Weights of a small GPT-style language model, trained from scratch on English Wikipedia.
Architecture: rotary positions, no biases in attention or MLP, tied embeddings, normalized queries and keys.
Training: a variant of Muon for these matrices, 10092 steps.
Each number is 500 + 40 x the weight over its row's rms, rounded and kept within 0 to 999. Layers, rows and columns count from 0. Numbers have three digits each. The size before them is the row's rms in percent of the matrix's.

# o: layer 4 attention output (transposed), 128x128, rms 0.21, rows 70-95,101-127, columns 64-127
# v: layer 4 attention value, 64x128, rms 0.0819, rows 38-63, columns 64-127
# gate: layer 4 MLP gate, 320x128, rms 0.239, rows 0-40, columns 64-127
# up: layer 4 MLP up, 320x128, rms 0.257, rows 0-39, columns 64-127
# down: layer 4 MLP down (transposed), 320x128, rms 0.0949, rows 0-39, columns 64-127
o101 092:508522526472433551512458545517479534528474552454555556499504445488468549554498507461541526490488477590485481501495496592500480457511474549535564485427517496492540527532572517528578384462495512
v38 092:430511518590555566375484466497472499516497486475488461520483591494511442525549480452529537443484483567554508515485561528541555544457450479478455434596577483485503501498479547483472522534482530
o70 111:469518521481507483387468469499450490516468523457537550503503552476518493482451478535461510545461540522546589516434500545497490573480498462481499591510588485522444474425484503507451581495501537
o102 087:484472491506443477549573585517486500490488547553442485467482497508493512462504506446557495466561480454475574504518494489479424448499540515495483498489446544467583449557490480498517448519494436
v39 093:479462531460529496534540448457487498496469484508628462583527526536464544474496483494587560511523538457509548461470521505520514445465498502447500512482583524493477440515517492538524503512459439
o71 106:548529470527434487420443565511485504517593413597436529520518502473546468585491523547503436500490510576514511571535544572475545553525507532488496443510470528522420502525522517493562463459465539
o103 081:499462600480540445547542485500460495531467531544522426419460486534518547362474463458458488490521501548457503454458510492459493541472529473445499500483514510486524537527412487522463531528537527
v40 099:514563490456512531471404566530543584480495509453525474493520511489493506456493398439504480428537475543506541525527445598505528539501486478591524483474423537548447515525478531503547475549495483
o72 110:461457545494496551512478502488555442529492483475599445520580520482480537481466515443535433567492489499514466469537413535508529416545539460578506513556550505506460546540529477509553457441543516
o104 076:497475535475532543489498602454457503503507533457508578490497506565490506557556524466498458497491513445450549590473512486479465503476536522523481489493484504444480541523493457488457534510415476
v41 094:489486506540481506513521493482479495505488442577542486540508418584561547511463500568461484527566459481416472518473485548523563536534534424471552541502499435466567533580489499527520485451540446
o73 092:513542532487579444452550521528536660489471477462497455485426413496517535504494527421493506537516466450527437472495508517493464535497536509471488471451512488517489516501527551470494557464474493
o105 093:488474404587438515494530483464522419496515509438460509489526536502534541552518507558452492488507548541491488544513501431567500467556473535570506508589473566511423519457590495530433436441495498
v42 090:547491444572488501424487477552497529422520429490481471520510601505500511513458486446500533502497576441488519569528486516500496413526530591506498477492541503516546492514448476586503519501415490
o74 102:531554449535470586457498499493465501546494542498460465547500570498490461498484547571484483518435540500481471514535499448426556541423510529485480525585470495482442464476570472487469558483569553
o106 088:445496542445525442510471486531527496465463504530570491449477434461520390493568499440509518523519434495481480493421509533448536505577517414477529478456486557506565482489467493478521545452506479
v43 093:487462498506481472544447475493470580463487485445480486426512447530505504502503511441499487499488566511496496455520510567486464526523471414489459455572479507457541494477466477468508506454448485
o75 109:566528513474585503471458484482460474549483524554488455495508451555443549542481487530523484495447459556517528488496554568526557550485530461545488482550559466521454492536460488504534545566539498
o107 091:468485522496464492443444546550476545449514510510563491525497538491548453505549485433447533504520499457542475526475456502554513495508526565426502493463547466510504501493530547503477464520464460
v44 110:516496459515512516513427486434525533497530461474546478474504515442514496471436498541477495453498530495538459506451539448551443440539550537485518504567465512508571501548537582531577493466524510
o76 105:407637507510508520539518477488410523463464500568524525485524489536537506536444440498508520485542517514481522433495492528489516548492463549534588476534467455492471471490494501437527539485497430
o108 103:544465509486474540522550468544456500478475492523457456465506474476506502436553477579528489489543482516489478542507562494499492526595504468457443529505493482513442532410485493489397397462540485
v45 082:485504422419544544521535470525424567487525509497459481483459519517511485486482526465525522545493506488517484492497490594426509542559510559483491566569527475577414441553495498458479524458497560
o77 092:561489479579516503509447494443535495496437501526498506555517563488429562482513482537496426418497546516541467533499489512505502474582449474554443479498413439533500525489540479473542539504446425
o109 091:447519530477473487458493489521467472448611450510530479519484489474518424545446498464573562509470437476478514555494532543552530484472551470520473479507511559483503465524477483531588479503550488
v46 099:506452550568521542445548485489531459510522463537474482546534435534459513461513509534483495506531524564421541586499496507473498501510533550506505480497502511481522502461533511501467468511511567
o78 107:461519542475484502519569584480421474493582491536446585458540504472516485542506563505519548473516435451581503477483434429507463452500486435531474514393545600502496525516544416505475516546484502
o110 092:519484504478484523483410477471564464491481440503505511462538480525534535496581515491431409523531489535494509554506501570526548547480490581510497521516498425503431444487499507539503437498556519
v47 092:514535543460500508412540537553542483520449592524404500538472484539463493466479531455519474537486490530574553491487511478467529465520423530403523476536382534472469498494490452570499505477448464
o79 098:547530555445537506458485501469439447569525496524504532515522501524581458476479499493456518484453470568525560477526445508503478504532546514500628545518423461523500531578486539449555534523544480
o111 076:515484457482425437521512464542553532504466548433517513546458480526420541463497418471519514522505491535480465515526534531546528513415477519565460459499514494488567499471526471564581444487491493
v48 087:463430521461514472483453423519514457523468486487548513454502534421449526555474494516497459557534490514488495530518495502513559466555566546462477532536482450470571493413531497527462483453478498
o80 096:425432477531589558521512532514573499522539490484442547533483495503507527428495527443477448513470531451492524584550506428568548455441573530448526488498542523489474561445495527453464555457413461
o112 097:576562559479476506459457497513351496456449477486473461519579499540513428527438459561504546457528496473524557506492437511475435502501490480505498535534520407518511499478460529529523540544491496
v49 096:518567528478470496438528550432458530518519491474500521499468485447475498552560499442472530511488534467498539522503473558548437513591516472502524513572439466471450484476530504468534450500528517
o81 102:481493496509554568471479544573405525504513557490528569486526556506452540510489438463419524550497513529465429510479484489424526464483584434443521523486521491486420494488492537516464432529551454
o113 089:502451520512524492522497492429534447513508451553473459565518447505517475468527557511487447499479496471509533489522537516510453489468461538551541471474433488551478498519513379475524469510424542
v50 095:449537542564502517550579491510530478512464467490479504525491505482453454543419448463497476509544428468462577454464446472487487548484546415517518457400445467449495429508522469487515514486514497
o82 101:490539498434493612490526508566541478458505478533497506541499442495527530581497545494478499491448514423513456461504589506524588551513498458524501464487453530521517481467410500489421561559485445
o114 095:566506484478574506560521505501450488521493550460524554495490570479513551417476475537518466472492509606486600517485431538407460474474492561490520500547483493489486556499501465512476461476549495
v51 087:508486453493556423417459490480460484545508515475455506485521543549504481499446488478460452466460460517389528545385462496485420514449552503479491471480503496559557482481519486478473467442457428
o83 088:531554441534447407464396470512551517497488454496449508529487548519477478490541478555525508480503498467474485458428524518501487423559493505507525478512531536529475494522510475514461560488573528
o115 091:535482546497466593451546566477506498436541566543444428493484432491523484509543514467551529568500499548486545569505476531493523479534475501589527474511458473479520512481534555509462507488513491
v52 090:506520471494532531429534539399494426504464468531587519475506535493486503542470492456474539478460503500463501428538471521490479458518470579398510556505553531500469532561421476509528543600511504
o84 100:442531466542484409473415561489429568594492502523524479529478481468476544519494549545528507503514420495463460533478479559518473485478550493564493491511514436499533420477478554383567461473531531
o116 084:527531541490484546521487466532504444495552508493522630567507544471496420486481495458534518466454495541458504471499476481437479471536451544496508516413519519494526421459545443523453558510510495
v53 092:565477493433506504524449444529433478485484500505497550500469533457523498435472470548470474395479469461535560575501389447500515496520490526515555529509480563515526502452450516452471535572498519
o85 101:472511469475549538516469437507451509503523519536481405533523422499584526479503522548514513478503579487451453428513496506472501545567494557511527494503501476446481408519553497549456469454419562
o117 078:523411503492518468480529490485573452532500430548574495484524454515423477469533429513491462561516484499529449511476515537553472484451479494455497520531488501488464498453516493522538461453498579
v54 095:466575530507466500468507498481455500554571514466444495470550526542496465453480515539493583459587518497447572490488507500542474511447507517505440575452463502473532464458495499553578449527500579
o86 106:496461623458472483531491499557473510488540445569488453526562477501478511559464450563466532524445550561454429569513515528557495468512531491522508485491366494517492544494477444491506508444533558
o118 087:498491482521507508545519395429539505462489513584506540503514511481545399458492562436518468483595482514529556437524458422491568467565466517490536520489503458465486390530564547523545512470508481
v55 087:486490561446442438526507489492544501492504513469477491461504518493473554506525526461491536555500509524492453476488460500502498553463556488511485574505494515563493460452449520473490521416483539
o87 086:452532552544473490458478544511571517488467470539518518575557479589488518482449500543580440462498488488536513467457542479526491507566514486493455520518573536486594475490460478483461414547541491
o119 086:581467404514452513526532466458435538526496540560461438488515531460560464550525530447462545497545509531452489512523513511505597483463505542533445555460527522503503428471558567493556525504475428
v56 096:479498482505456511532479514548492537512450471490464442504518482492446455479508507505517515477446443584571455556522431471536478490407439532532511526400434463459545491528522425561535512495419483
o88 100:471447443484443512500467411521587461485547485541473515478453497396410496514508533507536539535552517432512512453508501436481496492508527456463481564523399544540492545464492489474489432462525502
o120 090:475555507566526453433516542457386451520459459472454496470538524513534494540472478496485561572470518526488496497520558545530534495505480555475471493534524515474500434470473501479444462502467487
v57 093:566456458502508543521522513494475462525418527511491464486553495401540526529451507445447547521480507520513526484505470522486515480452463455511480531533446559449521503409563544505484507483471535
o89 100:465514543530574499520481439489548550481495462454518509496500464521505506532508492479553523557442504528431496477500502487429510502494435504478489506508529430489496443565468525447457616496545551
o121 094:608537520468531532434446528578485435521524525511529567553524526528516510458469442510473417465461496486490500497480463529513486500433513515500513510551501516526488550474519464499462434461447451
v58 094:524461564487508461509526502500474504437501475509509487479552485547516471551559489524558448553536491502518488503472510455527426527376436538467586465497507507546466537463473477481465535529520519
o90 103:491508547445457449476459551439538472495451478598472541514527420552512547492481562504502563499545557511528537543490485424465526527506477460538532549458447507543502512500469440545482466569515536
o122 087:549505464508478519465527419525532529495510526417544493499436563515406455493514487485552506448453475500456401482460532596500506488497541438494539415483538456491493470484513493484510594568461501
v59 104:512494525514592543514588490563503532488567464543457520491452489537597568399448438492475506452477536539511444486499538473524488437540492440514547550526442470507522484485464474467542496445500534
o91 104:417548573540523540523466502535513469520387492487517625520558500469489421515508469560520513459464500485499515434546482456538496549414502536494469510498461529529489570443501519476518539442510501
o123 101:498493481447464443580532507433529505503637521505570453450450515518420513510533536534504484475567534518499464502440526510480507448517467516438535444500547516454537492508531513508519448528482519
v60 098:536625564529465449493470495501481485490525525588490506481532494534493485505462553537538538534429522435558515514506459467542525445520470464523508562484511451515498422521517448450443577522526527
o92 113:393521515463467589557468516454477498510466516565551494443507486507511460531502525534494552538561477447462484537468524507455506470518532470471480528518521514508508515534460493491458495499490537
o124 084:537479528540505443530499482567538467515502492475496579497429475503479488462465485493478468539466481505518475493585497471574594496464472528522442562497476532528619507518478544463510498507510472
v61 095:487521562519470537545482476498582526446512447512482511512529513583468514489487521473477484519458484529488531487516524590499396551471566538510599458508514468424492475488509539487452583422463456
o93 098:451490467530494539408479498487537511475471458527497487479454485456504563499524460546510511504391465548543467486492552491494572549579473517445576546489532520489469575503456503450493494442463532
o125 105:482509483426492503563445535465456511511420502468527460490529430493464528510514537450492486475506496420482416519498440507526472478494499485476563485439481514547493437506501420510499481607506575
v62 094:441488469538480517485471448492501429522449498513510480466549519533478516509589490498543480497525582552526474458497502506521516483540476520531444544436457496566510432471500480543555426472450474
o94 098:524459498512483542460484509481485494446546436484470485464486473484500481556502579526557478508533489556491538454517466485582519460530500524444540495506526564458481553510520575484509573467470498
o126 098:496501452477415429494496482488525572471536552502533469501467501518565475470469570580510514448559557485481546522468516502507550482516549436579501498480509530509492507524522489513586522494540488
v63 091:542468520511489492554481463431483467447508481588470503454569531515510520547505497575440432546584515427438494510518534551455456480491470551498487548504589525481498420560543508419520581518543494
o95 101:491493517531551543488533567428488523513488500475484408510508631500507569499477464455533504480451505466516504515486567538495517538459455513559429512514459495522470549525523551514471497565459500
o127 085:533527470480496459535494463504499540543543430523558474524528397512527515435485558547514527456566537507497483440542466492532523478522531496524526440473513540524462470506495518497545454479520544
gate0 096:545527554517478594493485514540493538546512441582473534506494549512425499537532443419479511469552552519540486439445563524513478557494591584531455508548454525509584469466512496491485495450500542
up0 098:579531557519518532439474492589464504514501421517520473451450493490553508509468534490478492519581459503568486521489576561521465511531557547548485536474485561485509487514467496468463562520474565
down0 101:534541532569482554537577462457453469515544457624495463489460557468455546475541519532513506476458552494451541483484549535401555482559497484483460499554445499462559449505572406479495505497547467
gate1 100:452460543531488469519508485543492533496447524443427481554476522498488540534493513551482532507507551520489508534540520510518528515461591565516473446434510526500553522419430529426469478490547518
up1 099:435550457504525512507489592499473540527580510502482499546480478529374479577489520464492450484473545492441459549498472538501492551475529491501487475534566508464520495431535523450511568562479513
down1 108:494455526498532537469535503483486510486505463460496537515504470512547486480457500468441548493443601528506422500565560531418494527497548528560518549500550524531550506508472445540489490494495479
gate2 099:508466508534522502505439454452541481513521503393501505602519493502497444503543536399469555453461505440534544530536499470426470533499473518493418520487472465393498513525472510489547492558556605
up2 097:490503524476508480494552601488457573582505516492517521565442467561529532482516471480570519541495427502566528538525531450472559490514459475459484427450458490472380561511503565500491572511537500
down2 093:481560408504506467513521583492509461461449414536488506528428512460483479466471501621439525478424519506565525502471529525479474489528520510526520450581420460472570449505478450510457514559469511
gate3 106:514529559498478516488446520425480453460537532518384519472537538503455493486527498514493521445541427465480480483437406481544482462434526545459501412506408491512516560481508514445480459553529527
up3 105:493458489434484452465496406461433479411503500550467473524561439539463518531494534500505447490498471465536530484454460457419542518506453467609434467483462534527544521507513473514481503493475504
down3 099:478629537497419444534497549501582573476458461524548510441531492464446492573523501514478454467473474444450513513472542475519512560532539508451532481530502492491545502563488522540418482540558500
gate4 094:486452486452550469557598472478506448494511490497505449500463558548483560462469463527437455516551443475595527460486512515476539497571437513485474381522544502453517549574501436519501505546487478
up4 084:521438455429521542528479529546560549513570404455481443499506488526531437460458476483526452562457503525492507524454558542528556499515503432424494520527489449468518483538440532515450458480458524
down4 087:536565466483482527473432477510552506532468522480491484504556441469550549535515522452461475467524508515460456502544482566500466502492518544504487502477530485538504542521490428511530486471485408
gate5 105:518521528478563519495546474562493440492608476528476471553511547525565475476488475453507513544508506487537406498544523527520425488495435506528529588479498528459523535507536517464509555495450488
up5 103:426533547475532549475503554537537425527546604461494515530526504491549551514492552469482441491492479464608442469505524453517432512389488437469485472514429498502510554463489515528549518496475499
down5 100:557436512528517481540484500589489575546509592499438426497466471501525477545506468461485538496501558499573469546485557447468440559468515494468476535484496538507526482529486543543558435430518557
gate6 099:504477544475459457453496503509451463462443549601448535518507466519485505492540510548470540501513488552500495455553510557466499484346561565507472524456535499526439466503483575505504537506498455
up6 095:427497463506469561501422419410542436582534444575484476510598512466476513499519502562487544489517551437524554526549498522512550495458576465511500504514525464513492523506472471507522470483503506
down6 095:507539513503509550465491503498607478539526520490473530500530557557508598514501520503506437500479472554498479513477536547529614521542520511522477449459437508558511537518515530557558437464511456
gate7 096:501537524505516517527476494497451508490456471443400535507513474489475542466529484530495546472525523557573482487476578529476473505525474577475506479467487535513513497479500502545547408527447542
up7 099:567491489512415506467483536466442472492520517604434537543390560498541530477478532537437513493538487510525583520470410479479514505497487535518513482477605513556520513428520449547441529438491469
down7 102:574491501425518534514544574481465484531542512460472560517505495498463451446436450457511497488524445484566473545446501503472439443531492493541485579522459545523528506513521534541504567514558539
gate8 099:515479477430589537489542561492489531572515506474478502524426538498467476470446561499482470433544533519504583463511427473527507492409498499495477520544425549559471525537584485488497494525523558
up8 091:584556486488541463547550572531431527495469493512492482525508510556523492513451534487552503574577603476508533525492498517480501459513512497458481473517467492533520596515551452442470523458472534
down8 090:503560525559516493453471439476538520546561541440473595496539454578508515480474408447472505550518483448440474517524482532540504549554584519547480447553589498529487519466488533548522479481519494
gate9 104:462442496479448465433487534545442470463505491522480510478470447467397460438485521466489539538476534510467466509482418475513439558501545471502457477478496391504591527425514476482502465593498559
up9 097:501461470453497506492502462515490474475488487499454489408470509451483437459515462478532491539503438526505452555517495491439452546454477470505493515518510497533518467569524432524523457455424543
down9 096:527530429513513473493485426562540508503454538500491521567580574447559490525513463485471481480464473497527457544516522446492389506501446487525560527545509582550470532533522460600446552442527462
gate10 108:494479446419500501490499476469461498501510495475479467533463474530401488491517469488491509535499535466572526456500559519474594508482457520616489508531519428477474501459546498531510549560566501
up10 109:521504525533447475494547521581572443555494500532499550467555435448512553449528584502497521500495605531488474501544517478526511472501503527423466500434513474481522438519546511494458449522476518
down10 107:543452475506422473443461461577505492477517527531472485539474494542490528550529550499432477499536480500449482509461456562505487533481412426472518451450471490508512503493502614517538490500531430
gate11 101:431568597513490476517482512512508515427576518552494526467507535568493615469527496486483454582485491465518470548531497569525500499499485486439521573463468587478440468493495466474525514478575432
up11 100:482498465463488464469492498525507530495465445543560518511489539523463479501409552522479519472528449567552525468453521514507448495522528489548488505556457525491492551498453524501497588430466515
down11 102:462555462511490470457455479487506469508506542503508584571501446496517507479607478547464478497508503460507470492533458544534524482494582547421501512549516527501512450457424504443436576442554451
gate12 101:543444511490498537469408468546502500500504539446521530490524476422418499546454474533539491511481517521507539452557493447497444520513457436483551533477444463487449515467473510551579491489459602
up12 101:498493540515534538541507459457505537589523527472548499508497493559537518513420462489506448599502531493464476515465508517549527450460492547453556468485556514550520537505457539504455528474504469
down12 102:449442471454456474517487544472543505460467462527492483482509457546479518404551505524492494534459437508508422503460537510460522500555517481561501523533473445578495479493483438572419516453506527
gate13 101:571536521484576468544476504565439480503501498457491510490582504543468485510457433466459574519506548556504483559483553555493432462495570513513452490548556508535547494488505448511546468464485530
up13 094:470469544460454498550472553523490484536514500419515475511498601496514497486508516548508432505495492487515482435531509467501540467468444491446461488489417548511500514583457550493421529554524533
down13 095:432520488497480557517564431547477564525461520563489567483479480518479481439471538509489482577501459494525493512598421526465469518422483450516545523481478452459493419462558522494529535461477422
gate14 092:520465528589516558470484444544513486566413472459559512536607483469401469432531530515535477482493515532510571463559398487403459504503484439547515510497537493459535459554513516462530547490503476
up14 089:484479554517532534403475570502482514522444508560477494469469525462429489522546464486463434571435559530570508543483531468578482503484490475479462489524512547498565496496478570537496464512465449
down14 093:467513529510461505568490505486594528529523525504495546506533481490542471502445433495574497431516482508406487463433431570525477515543518508470516494561555552501496551504502532531470545468436424
gate15 100:472495500507433463512498530457498517484411440523559475536494481488519494452493511481458492540491544584513567541473432487543457479529429506548536471492524493441519481410487521521517431482413513
up15 093:567486457463478441558483457540500530504505412431496514461522449553504464540553542484532541537479501550557493484525470610513483514479500543507528520503449501545520460479442525577491504475536494
down15 102:564487449555466432478500522524545500491501442480475443481462470454497572540534525457481463504482541533444523464544495540547512528464575371489537506389510440546514548465509546468584467450526507
gate16 106:336523497461512540492530501469535551558527515470452517509526516538524487457457487450451522507530498461460541496524533556620476520446510515582506532447444532543461495458405506521533519585515458
up16 102:450450504470533504537486447452396456504564453482472563460487498510519410474502578490515539527474516543505527444477521501577515513545489504498496484585466489476528443477558480551537471495516423
down16 101:518558561431537560500460448550489526564526500516583489560488474519530452431537481441398451543507518444491448507517510525522529562485539486426546507482527561466509517493475477534499520524502489
gate17 096:558481397514472583528478397526446506495530443531472560542513500505469503496491594491568531489515501498465524522537560533457556498457520485448462474508465470533531592487548509564467451467472526
up17 096:487504451510456526420506584450506532545503583533507482465495540522515458562451455511431441480471514396463489518501494593475480517532498519476510550442507508459475542556519465500480531474510503
down17 103:503465542449484454509461526483449534495482546495528477596492578487484593467505450447529525464492549501493494446481493450507505447524409554510505562521525566532522495479491507443506562470519493
gate18 091:507527490553493515562420517517508437514523460475541467510527596476501512500472450474479533468480512498510372481466516542539487509571443488480563457419440452505460545472527442458541505481448439
up18 101:448527490515466417451466466491573494583541521488464450478516485463499512410512462539559519512513503514515559541493513591533555485519463512495479545527558539490566509485504478504504476488563577
down18 096:484483460487497471518535472515432510515539465503530494481480518535453552512492485487518481535528454462539487557532532462405479470467548495462476595498533424575563508513463481397463462554558541
gate19 095:462500588447533560486442507477490471508491499572459506494487540524482462464467494531544557614489537564539396547520471470525460455454536495452501543525510488449508589517497497532447544464435496
up19 088:571477507485456410488516472497583483502508518511470519504523415541519436497462513475519449496503462479445523471572435505508504535473506499522445495471518576494537435498572521478497504464434502
down19 089:508523487501515553517494537522493534560535559445469517437532515545540559522580429490486571485429485585452493530473540478472549521530531438573522460436537466518502507495507504503561505496569506
gate20 104:517568589562418483471472407444557524476461528469497495492524497525540440538541525499461517483524500486445505534488489568479522551501499468518490512484518526381521489432482533489456457543536557
up20 104:513440531463514561513492564548468470547539495541495508567499448562463468450521514515484475472479569544527470511552525468427490584553469480486474495518441493405547545536487429491463547538455528
down20 103:445471553536419495516494483491519524428468482506530478551480515523519482543581458425444484517462486429461429498448479541509439491599480527499435561532461512460539493495491519455474515533460503
gate21 113:415478509508578523477557541501509507505420571436514507561510543472530535520489494452509554464503537587477517552501562522485549551560418469507469478519438457475524474488474466500554508494547502
up21 111:468467581547470544507459471419519535458579488570468540427525452470493472516478489520553535499469528489461483503473418491524451476504567566488512505473555459521520498478550537490454491490577445
down21 107:526459471483463448523431467473458454453503567566495519471544495448496531440515434529455513511471583445502479540513468478462484546481547519496528541419528491557517567510515551447476525392502498
gate22 099:504560429481502509519519531498448509471512451590449451543519445436536522534489513520531499526531414478512466475447479509548501454560512544527462474512499514493485466503540487485470515587513486
up22 091:549537471461457518525448518511528471492566463531497499608488458539442478482450421486557422490435530446487437509485528506499475455417521501547482529500482485504538511510529557440476471519508505
down22 098:566575498452556552506450487527580556441551605556478525460499515519564515452441494493531415548527483480472455509475516493541450535454496476536453426503515473529535555506521433524483439458509429
gate23 103:455499457509551542543483487492484502464554523474541519486523540557571504556466558545570542534565533527490460462527437485518520503555504425557469503520428522457439533508538490517528514521514508
up23 106:414497460448583501436550503527526473523507452475431413555502465467485501482565513552503443481431487531414528472445498480512501445517539507526463469459469517459555512507488523447555460525467507
down23 107:431476475624438552486454541483455506484448504561583524535466530480573475483439504504535518521534558477508549455434557490502487446468526517522519529491530481521531457522449473477522479536550458
gate24 100:482499484442482452543492514534539467511549419505526532477525509542457491467496505471532469558505447531503439500545502511514547559502503515546473540519504487456500530547413464512474499456471473
up24 098:505448530498500461508415448492463535488498519518455513491484543489446509477478546578503455481545428485469452399500496471510529564547525480515453511576547401515486486481522415512512511420520477
down24 094:527482546569545400580524537452480517440540564490476496425444500549513547517427430492495443523525496464523512543508524539511520495437476478536503459526597448469540527517519511430527526494491432
gate25 098:520530561438420519413474531512580553543521546521512503487529464528535502536479467516522491532536526490500501552476519435502555522520503565448575532475486527548482491488440512516494491603512520
up25 097:506461539490488483509461471439462519504502476575549501468563506441545473528495488407543487485562491554516418523461535527497454465491446530485519504547567499547466513538443510567490511516576505
down25 099:513534469536502507521573535471492424487539495465546471535538488519429471446481490479561496467500505512560545526587510561452522512460430457402442468507429441542572435442526529467459531541486551
gate26 107:588350519535487471523482483427500463451514501437526496510498465518515393510501552463538510545485519423493456495458469514537418542557562457559497503519518474469466508508507476408483484569486480
up26 106:448472478478461457533475489545514532526450511472476494543468494539513542484425529498492488476530494470428580497473507428552590490477456417485558476462550517508536477482509557412484457585550502
down26 108:544513540444525498522497557479476509492537459504501416483562457494515513465507579505440433460475469619433504505582477471543547446564433498536510461488499513524476551527474577490502506551565449
gate27 103:545491535513464405445473477566480486527475528453517492438550537485543474490552495461536515517468521551428487508504552447502480486541508500543555540563486504424562481428465438537484497584506521
up27 099:527453437474476545441488545472535529519477446446475454502553506536482471502475495484514463482530495449496588486524590545489509537466515455434523475509455437551467492483523553553499565489544527
down27 103:476554501548457535536544510468519481528493493506493493528491556451400463401478532503585525470468434470523562567414544507529473480543512511479479506481481488564501509510506542566436488454501472
gate28 094:457500477490494483506450547513422541478484500536535548520444507543505483437400538457493519594527484523481460436463537462457483507476460531457538560485510544489459430484516567566513489449462452
up28 095:522490523451450536505485585480529472528551486472478544536520515577535479502415526535481580534523465476532531459524488546473477532474514507546470461482547531497507519472517533552493478495457458
down28 103:496508468558499486453492455444558519503512493558454520483484487499491541482535529495555485496520473461489421490407450489452497501488507571455528484538500493440469507538532504446452450463476529
gate29 097:544507483498540536428587508561442518453565484448546507480507442480489494486450512455447548434486500542458432457517520554417495446496542406442447519531463540496445537477515546539519484457568476
up29 095:521497506538579542537488500492463476475508467528536555464520504541486531458489603515563580528518606476436461524529511467429498443530535457553515510455490529555494553445517475512476485508511450
down29 097:519539509459522577499469492490510453513485533490574511473469484552481447512465534442546531474575478513519448494500491571446540554572465551472547456489500486440474476480525531582529493435556483
gate30 082:522442571422484500475518538461578521562544471524438479507551491519523445516513542501511507488538512502488498509505542477471559419456563459522510450459472482544558550482472505556496437508493493
up30 076:498486496488525562496451520454540470475489522578529482505543452550434465461539562533443462642516510497511529540530455429486522527535517469549501514540579503449471446534469495468496558502424445
down30 074:451502407513555492518494430528482499517504499454496575504514573473521513497472522504503502480506487527404453503404484568464493554509482451547476506552506535480453500540496514543540454509575525
gate31 095:480486485461405459493460465485483447477470536553402501477575466524475508443558446485497497561497510410564536497469524515550567570539447479548517538433460463462472488499475566454482513451499496
up31 100:509522551506472523457552563525517566475481502468429487462496455455541519497568473497524476511470560486525530536549500529542533523462490484539466479513449344483408485531483507530497458452547546
down31 100:509475450477487507459460507503528576445479438558516504494473448539466514551543457432442550491494516514511488486512563515509497455438516543464505530482515474571553558509498552547517546567461491
gate32 098:492490468416497577497490566430518538435522476439465523468541524427461492412586566458450534530463467505458525512499510551498532455430540610469448430529472525524515557551537529432486597552430529
up32 099:488562499512515535482448538524509518491517513500533436492535471454547480514508533541586463495461514466539478525444503490531527540442532437470508468473486474531547511428494491608457496515536465
down32 095:509473443465449504480543478560500472567502531477524497569540558538525512440519469477457459476562547509467475481464491516506511549530576535498466475577511572502479459524507424490512561564542504
gate33 108:505475487505506524468452476480456486525496485508456509503485479490538553509490524489521521523533527571479499485490494544365532448481423480522544453458442512492485487471486524397566492507522519
up33 111:497435466426468481505485543474484513504534520462505547522575491588446475449507478480535595512499465480541450527585501518463439485518390521546438480482469480542484498482394544478470511497482471
down33 105:537457443518466495520530559417493481516441463521547564466550563548479475490492479506513484544587501452508491443494442443521450536515523534538492449534555567514516412516475474596552477525480440
gate34 109:470497467531526550504438461480559436427550493507503466616556422495547484476513469538548526545515535442513570530455478497462549454487465565497439495532423527441540505488514491475511528515516482
up34 109:565522502409445517466551452427466471525481553466535516432529498505540453530508497452472507431488491528461555543554485518477499543506388447478489485497480513548490452513507445503559521581487444
down34 106:475418543510547458482523481470521436479405461440559452439458486468454482542480531430542518436505495524538534500529387548537496437524445518521533550520495499467457438471566478470551519534424460
gate35 110:518492498484488529445505562433508530493469526457515515509507481493525461459505452439574448472518498536435566534496532506481408460562470538550486409524517462513454480462451385475490493550422480
up35 098:468544499495482496520519534533433508493497499487558477498488512485542492506489451458578530430449490528517489456479501500499565514518497374489533448481443501457498458518523445435513453469510507
down35 103:515481436486444491523481574509503425533530494426507467436554473493459547562541516527505453535496531493528484455563487508534536492475466574476448545473505525512544486607532524521568502524496471
gate36 093:448523501462506506482469515554544562500511546515508511537512498492519443526506533499434499521583464530470451543492414488554425457573494472559523461499458472541499502585517474538512504476460486
up36 099:458499518470479478504511523504489430528526480491464463518485454395505533494452467523517520463544543483464543490493523538499466533469477482471455536506454542510472532484483520509395496442464450
down36 100:506449482589523558517462452524437489511523465460431508500549483470529513436561478535515470510541485518510563553580463495479444449561489445424479527457498523517523524484518398488377421524510546
gate37 097:516477522597521467509490541471509499561488460545483460473469519430470429442546487463469402542468503514488543472475532526562501550480489477494471528455541458531457457553500473430529545469519530
up37 098:477461458550552454542474521540445536477500493548450435477560443517490479515531442519541552521536488535497511416481514497482460538498443546522419524405560478543451539548492553459514482507550429
down37 094:491492509491445460493510443521542469516541464519494473478469458511525489497576561490510474558454528475526401424476495518497523452520490446432418552465542493554444512446482490464509587506491552
gate38 105:491491479461510491537515542525558509438518465515552499505459486489442530520464521465449469496495475466441604536477547485472533512526480450453439491455416474447491469557515431610564524551525504
up38 104:482515489480563500579506503475450503489615525557442480514450525458436528497453501526478430470531445567554488548458521510475418495458553498500476479478466477532507463519471486434492473466537512
down38 099:589461439517498544508454456475472435464495494554514493523481442502496500527514541485511513493540505460559423539506555502467479493507514535536460511563510532503453534545474503529513467453471468
gate39 102:517494557511467471549431549414484536540451524487481486506500569516527506511546519477440512486478531414400530510446565452515572534438445403476551494496523476480502484501457513540440535519406548
up39 106:561514488541480527497493482503489487512462497424456534487469537437556540498493495557503508509502524523484574521500457541415509503507484434486527476512473531543435475498565475507531497499465516
down39 105:509513535549475483516458516483577480525520394538439526419550503448501450448519595491468481441502560511540512455501533582533477480516495536503443494468496516432495565487525555449502465434456467
gate40 098:498505507533520476447519505460500566443509486475573535504526439473536371530492575513548509520515430484513573481454492559557483424482489461580494457487508537517536486561557435494513421493595538